config = dict(
    n_layer=19,
    d_model=224,
    n_head=4,
    n_kv_head=4,
    head_dim=64,
    d_mlp=896,
    vocab_size=8192,
    activation='gelu',
    norm='layernorm',
    norm_place='pre',
    norm_eps=1e-05,
    positions='learned+rope',
    rope_base=10000.0,
    rope_fraction=0.25,
    qk_norm=False,
    attn_scale=0.125,
    bias='all',
    tie_embeddings=False,
    parallel_block=True,
    init='normal',
    init_std_qkv=0.0247,
    init_std_o=0.0,
    init_std_up=0.0247,
    init_std_down=0.0,
    optimizer='muon_variant',
    lr=0.00929,
    lr_mult_o=2.0,
    beta1=0.9,
    lr_head=0.00641,
    grad_clip=1.0,
    warmup_steps=200,
    schedule='wsd',
    decay_fraction=0.903,
    decay_shape='sqrt',
    final_lr_fraction=0.1,
    batch_tokens=32768,
    seq_len=256,
    doc_mask=True,
    train_tokens=308100000,
    steps=9403,
    dataset='wikipedia_en',
)
Each number is 500 + 50 x the weight over its row's rms, rounded and kept within 0 to 999. Layers, rows and columns count from 0. Numbers have three digits each. The size before them is the row's rms in percent of the matrix's.

# q: layer 2 attention query, 256x224, rms 0.0906, rows 118-127, columns 112-167
# k: layer 2 attention key, 256x224, rms 0.0927, rows 118-127, columns 112-167
# v: layer 2 attention value, 256x224, rms 0.0602, rows 64-106, columns 112-167
# o: layer 2 attention output (transposed), 256x224, rms 0.0956, rows 64-105, columns 112-167
q118 097:475595525497478468500557499424478519573505400477472554444490499508512576436512528538538502500525574522449466478521482440493486556494509555412419490549466552478488399467
k118 094:491439418512585452487550441496518560423427477598507581519477473476457453546492487520570527472544428424513460527573442551445539475533471425507514549444449398476503521471
q119 099:528506507516509529467432514507471443480462552442475522452445539522566609580473553544540422457551555489583528520344509460516482513493500617535536587388502543484450380559
k119 097:556518506458476537477561518545571606461548475546468541389393463477457468418606519546559530496490515494471468488600414464495487502472563490499462380464472561518613484459
q120 094:542525489445492582535538573511517495493505529614502458482451569482545542445474486496521506446431446489471549549585405449544472519432474482485480619576523426542424515521
k120 098:576554541524482470529446521527533371460530502532570508516503499551470473440515375387503464485528478465448501452502570503472564546506470468511507472466497612482490593466
q121 099:561480515563566559506431422441446497625447588496496484506509604438507475422497552535504511510469494478436495531565527500518461520593491540486488467419452434406444492438
k121 097:563553549509479357442580423545474505498464472459535599524418518545535597542564466438581492509524486540532443487525433515474551468445523403543497543585480571577494552648
q122 091:500537518454431507491617513486499474508487522463493518416444531509438439472526549420467516473522471523490474498405479509454510499398483469564492455542495440544482568508
k122 091:536514463429588546518568517507489522648554482553550515573522595456504503488477472548403530471463590553417474524427469470521624446548557526557523524506597567562539521517
q123 098:481481438510499510471452556433540498560462440506546459434512543494522600541545544461519476472483554456521482519590482475524539547473495535442437432446506425535475492506
k123 093:509563503453464488484393469612571496503537537499442484477547377470525446421550507559528494566491595516472535545490551436482478558478563491467553520466559534418545564568
q124 091:553539457487558524578434457440452557432467517487478462521442476511484432418583405447544568536540484510481408425428348496514465485508561465553516500515451598419504624577
k124 097:514487486561525497450517549409514450548566394545530545545528449500487432463490436525400402474557568516541551557550477495543478496475519577496488545469525540504603360470
q125 098:459529458463532511475587546419536622542538541524510537478431560600582526400436492393470513487525439506503473421539523452527470593463475445547502517637510554495614488471
k125 097:460543564492518492492504459535513449441534536440529459513489486591469411681467530496419525491494553435525495512522598518485580525494483454466493548520545513445523466575
q126 099:583542459418490437570461421527532540526456470475532455550575513542371558401550550514452431553526494559487550486393526514536431553490499393456500489503415371547598548519
k126 100:553428632605542567493492420463491488434564511505539512507420555434445469520542511530538444516475492496465531555560436518441386441444427539537447589465502543495426503431
q127 091:498402501577478455457456518562472501471464446535518518403446482474484501617450488509527495512518522379545504597415530534555518473473498502515581456459549401451542545568
k127 085:392503497464543584417603549479535485633578503534492470438486492480506452508460399384443501498509490561443553513570491449500463422485415517385459410470499481582504442479
v64 090:622365494458520593500485472540498504545569438542451374445460511563425489389502514532507486518562504494519522420559447450482494484492513470471477532551517518546440431536
o64 092:487440508592456566436550490404502541559492483569558502564454509507571495515475482510595397467507587539468544543462492525504546606465505512540548421529550485487551578374
v65 098:527468472425439540434405537455531576509392505493494519538542546451562486449535496529490492466490490517559505548509481504560442534461519447509509454540521491461411406539
o65 098:470476490505555448557527502534510556549593515433554395520493509474453560534535452476541521561550507505479540517527526509496465502596501441444515491468503447587449465442
v66 095:456493582437422551517488506468468356486581645561526640474462412482530476610508538532524550518519575479545543487531502527449508454506471461449549540536475510417468552490
o66 103:460482469510522369478501534465439561409437445566490524501461503507513561470524522469445479456527576478461498441571449461438557481496511507532449464480481475550603563458
v67 087:489455419482455510457541462420463477573511566409534444618447523487515521496539465419556430505470505510557420520443476467480541492481379489461524462558574386371381455494
o67 088:529454481465569669551504561414534543440457512530483432496537470529464463429531480548454479475545540452444470534466472522503489546516468472535458562489404484514450530539
v68 097:460580525528454462527436515525472586514446457547498522486482614547381437527503531439538421500556521488441529472603486402485489586438486400501479435522479464555617492452
o68 094:559475502516487613512498504493564555616524548468536411465531405455532548478561449531454549548545569547538416432432510559488554432510486513520600542523544433495487499463
v69 092:539530499502572504568503494487471480500564519505506408538517460543293444504501486535532419501487569494558542533555528564494447464607539472493513480519502472414475454464
o69 102:504514598531452512498471594427551549544563517439528411398455596503513548510558481591487580553566470561548464558545512538490526489548514446494548508448486517526404511406
v70 095:468399593545461540492506455460532478528531629550467525541485480454577582478473493571482453599473459476501508471469503528437585406688475537413475572534474382539611494494
o70 098:460498523584537492507600552505460541543470477452507440475488614434450559487483457490490402471557492459429531505458467524548538547462506534512514478452481586443406525492
v71 095:628533552568417485520408463480493502459477417510524546534528538524447460433532474471539560502525531523495508479425496448506533513570445398496546540561469562514514526505
o71 093:516477487643545518439497457588382519587486463504434544431492525430519454430602499535454467518559524475580498487477533579479506485554477498516513448473494394502535508520
v72 100:442422517531546530464540480492545546508428471433483472556444543548577455454476571408575487473434431477541412495415635585551491572454592415495525476467496568396423532609
o72 105:582456505517512504407394528565480398527551564546436559462528512473537554528477497493429519429564489531477604494502445499527478450446490538514449533516463556512578435467
v73 090:448535509496422536547548507533518534471467545405487426430517559537479514439503517475525478507562600544497518537538513518470464570431468413436524578558473473392509516395
o73 096:595467494551560506568507488449535477542466498471472514501458465497455533467495550506434517482394450491603509514530527532606531419558466562510440473523620459504546527454
v74 097:480443466500539567466474518480437539454424541475480499472521500545506467459531490452477491439508491517379498500486432532487416562496525513436483526541497456528423454441
o74 109:453499435522489561451514516517595475476518483442422557507467544494474524523436487520512439488520500549551520567465448486577529478448553525533525473469471521453475561532
v75 094:541525490510542568582458329541501495487503458559481544600446517516644512506502479401510545532515462487371506439355523470488441533545449491500478440474492493607580489476
o75 093:476592537561517534507525478465519591558542531379547589429504491477444425534417522521513530484524406445510510513593441559521543542532480473420577521593511448482443467525
v76 111:478494456482491532463534505429526504542419591563471538487510522513410598537472558493433486557478482534508526495542540565485432515487489487523499509495461530553492573506
o76 114:481487435474536366428543519436494509435530469518548480576470560443518463490440526534565565441568507451549507521506516468500520538533522449507492574560559506439614484452
v77 084:471502556531511484449592590533551454552567419470524568458470507519373412463502521548553504488500503538471451497410445401434463454530474551472554554498467435432398495479
o77 085:437501564431465431538504561464485526542378570488500513450526434519515569602449522536454483547486457503492511520498397528583430545521460492501540531552469482447495556548
v78 093:591463450513521558421485486548547523534451549504511586502421546587537533502443531615492482445492510464361486499492421515504519485399488409526543481505501541398572474520
o78 086:517609469546489474484392368628500452587423515534556538527446429495444547468520455446605545596471447500518507530510507468590514528488596548522474496501478527550439512574
v79 085:453544514567503464466479449562485586574532503418477487523509470453504536411511419493482532492493449497487521536568543423538435526560492468437474520445516556484464614494
o79 089:524459516492456602500525535519604502507469514492482480504522402518546462561500474477451485438459601502455440504439422504486482509476484485525501423457539506516494441551
v80 095:548428554552564566509496442465543550400406489516492581481518470559411584488478481432498460585518438487554468507376463532523470488519540527508500531554475513479455520471
o80 095:578536493514529448429498531487477458533519477482468531481459599362562555567518478607486496516476576579469604407490643455495476456523535475613481517521470603554451476519
v81 084:560516435480479522606541503511496592516528533543503573551563612473438354421484507502532457549491471482559485450490471464409500540445534514499566497419515447533460556524
o81 088:478490537494533369501417443485441518463477568483575578407499468494442492469514454515433580527553416542471565493530525472502464527550553513485481476526515497397550442518
v82 080:501580486528511554542542472521426444608454562497479398521442542544548476519455471416561481431484524448498511633540522494501427477497523490469477510518484467538548562536
o82 081:449512489515462513529569496418495469434606494580577536453518473361474454505501413485532552462399461506556444467535442408464524467487465490471530513468414416477526505472
v83 094:511481508497551445538568588461520483507608385532488393493565434627497455390544468584426527485553549540527477464469507583553589501492513535550518393386529561569535619434
o83 092:592461522439427459491473464463473473464495417439451528479460598533538520517474560560437477494409438485423588476514519458475539477427495527508502562481426537462479488600
v84 086:506416493537544489502558453490507512438503541482474506541471488542469430380495523486514461484461526504542588528531435554423470484556447530468508442446516518616525463394
o84 083:620464432443455510398521576478472526457487444457410494503437515468461587549417520461528443454478482528462489531569479536546509502502566508494389520500407544423538513452
v85 092:400435492490544481536548528447483506460436409555501500502560467576390448599421529430493491475386439508545474541513571542538571562548473594538485534479433392442510568506
o85 099:598627461458534507405496493550511473535553479524439519496489530429486474441497458483442486504538534461480461505455457476452490432424523445525481580474524475491479524450
v86 090:509433576536534547508400499547547589628510514482496456485470507419468427494533502471467440459421457516457448441551550419516593542452498598535488481499484557500589598481
o86 090:534562544389471637516547444547563497487495531659499589511468501491523472547546486457513563527586511466388501497520452550482443486468485468530541492398473475360484473512
v87 092:565491506505478472526580485535511492560488570405475406488497473508606543471569470550538511541440455478425498462472433482562570438537561492522432529463536436468516375525
o87 096:431530510528480591430435522433517550511506418528421448544564591498481485485530454503664572499492557472540531606464489508484495508489484434442653516526556518508421477505
v88 096:425431522455514567524490427528483419512515559463497395458533527508561440478501607506454483590469509493451569502489504442512606498449455450555521506503522541448511453521
o88 104:478562541565422446542487526419546466537500505620463486503539565508452431489445511515526504465476410456451493432502499525479548489514460560545399566575510455607501442519
v89 089:531624453405589456524473442479453549608471526520500570510483528529559513489528481616473518502491510453549468561549538441510533544389485524456501449499516549489667554490
o89 085:504448483477504529494474485482471518548531551596507500551389463432440480478462390466463459380550487485473515437486486525537397523476533480458482453517475493459421571462
v90 094:535562581453562438601584544510474482496463503470534568556521474504381553517491475528530448509542503516412474370492610543526562506525483488450489515402461537580460632481
o90 097:433564439471476545500432520428523595519566536513536489407445532523511462443558540461473552374565537437532473523528390532541481527444545505511519571443502413470463466477
v91 085:484458512507522466533544509506467391593458464561495578486527535512435490416535500538456515505497603538426463517496420445538542487543481515439486580479517565466398533521
o91 084:566511480505437481451468520486532570541550622564493533568472519492570555572546477585510534455483454554502551444485476597459514535527414499503550544529543502466500577385
v92 094:567389411610516475536458564566536523433514480471504517541450528555521483523541508463477440535485506505520574565432595338503507477469488457413491496493503423577593496489
o92 095:441534519505500502461524487497483517493411570490524518549489565471473475443396454512500475501488465499502471545505557548577431548401545507553473540428443574509500578482
v93 081:522490540512488499585476427548512535433456539471481537488470414448458406472435508471481466456538597536467439549466495517516483531502529514555476429492451449504545554490
o93 085:503627425414525457500435592524468516476595473489397580577420531456467448484569498519447562517507416512572526523507542529556485517501575473569463461488415559378425553551
v94 095:450486465433431409502572497488474521533392442484474466414504503504482653473455479565504438544524428522487515420388514528490478553554499481479473506459436552496513574464
o94 101:492487571460552556429493554493479500518477520568506448539576495485497407546464497468475468446534595517515502556521556504495429606444488468581543479624512431499495485474
v95 104:463475544526492469462434539514513349470443477413506557502509569515492526507483520485516572530500484466439577548518503400573419491591505465525514479457491466572465467552
o95 106:507494430520560504585527528522470505531486519461505426503464363460451491433482387473510559517507498504490438419389473519542535457466456564418486478503420512476542506486
v96 107:467489530487528388564526499507468557510542512512497561543545485532647491535483452610578535452491480437553549438574474472529477493495530483410512514567496471525595340474
o96 101:530517483517404532551507483510525531503497539618484443399451514467405533434576496424561479527620448511531552459589491547541522481455558468497503482507430512551380438449
v97 095:430485484412489482533398457498447539430420609420509535448429566453548428449514490473428503407513495505507502588463493462457544566449569540521500539473631540514571533422
o97 092:532453413574540475441481513466457448564505507430505561566514526517471487517570456517556465427540590516540448435573454481514522535550540546425480454498463482514527497510
v98 082:553395543551513510515461567519522537548488477518484313525475492463520513470464486428462438474522452508560494468531517496485468489544606559486488498519488309422566398603
o98 077:404458531542495539439500507478545541581449453403437539533581567522453504550591507572639533473522487582489537537416504516572515518500466523479498536502566595557434597538
v99 103:503460553547400477475465513514496502489494572472487435515504490464459560443534541481442563392440475506475562517584568561515523468539448522535510574628538467510491472541
o99 092:495484505523583556531465427535506491567533453557494504451521519569489512484503483467533539646607518487440478510414513464453514527528488582468509449437496569552487561524
v100 097:517631489482358485519436464488495560494505459468512538534467544455535549623517514556496513514525511480664523399569533463458416480452556559411498503461589522491485620564
o100 092:392489547470504533543513508559472574472559529553490445433536460543436544437669496530487477459487522532476454464540527509507422516472464493533572436471415482577496482546
v101 081:576498540496543482497679455484496494413458480426525424507505513475459411487508499450505502517523510516540551541463502522531424426531525397489518496425580434363485378481
o101 077:449496516472478453469476536456581462592498526542453424580492470468472423490498402579533537551472513456566412515452483508464475502499482485467494499574466403532445495482
v102 099:617525592443429479516436527539538438444515456499520406452475526560405503464496502478569496493531518497478453412515480459520588499541513478509443487493501593394408587571
o102 092:513478459416569474487536521479501592598441534458535507489526467541526464455555509482433541498547534575543453502445476499442442483445513485527558472533416435540458448515
v103 090:508509387600522473533519381485499574467517577529486441520499566519532443459526505541522480515511467492516506612438548447464442548535596535503564525515482558469364415577
o103 090:507500550494451522455522545409541499543492550492497527477437426438491493606482419469440465502495501614512503475507478498513373570665545415583491445517413468448499517506
v104 085:566600439596506524454521370491529509528477467558461441531451575490459466422434489492498396530476465511578498463590345484512382528557474513505513468447481447538440549502
o104 080:510566527519440535496548533505503434481609563498517535495573486477457459570483487518591497561446528501539419585584576501472426475620560461500511527461538531394469471517
v105 095:438486566524395496561391419524530609414515440487525495481474555492601482526480471567481580494541501523501478590511467489535455488498566599510446596577472439522394527411
o105 088:574535450530499571470538514487515556507456563464439553584430494527484557467500565478515508511453667572531497491478501448503427478567525473519531492473516461589524512572
v106 104:491467485549580438423438544486464548499405454585509521426526526509444617471474509475522464469461552478423541480585610519456503590536441561450497572498461518556667549503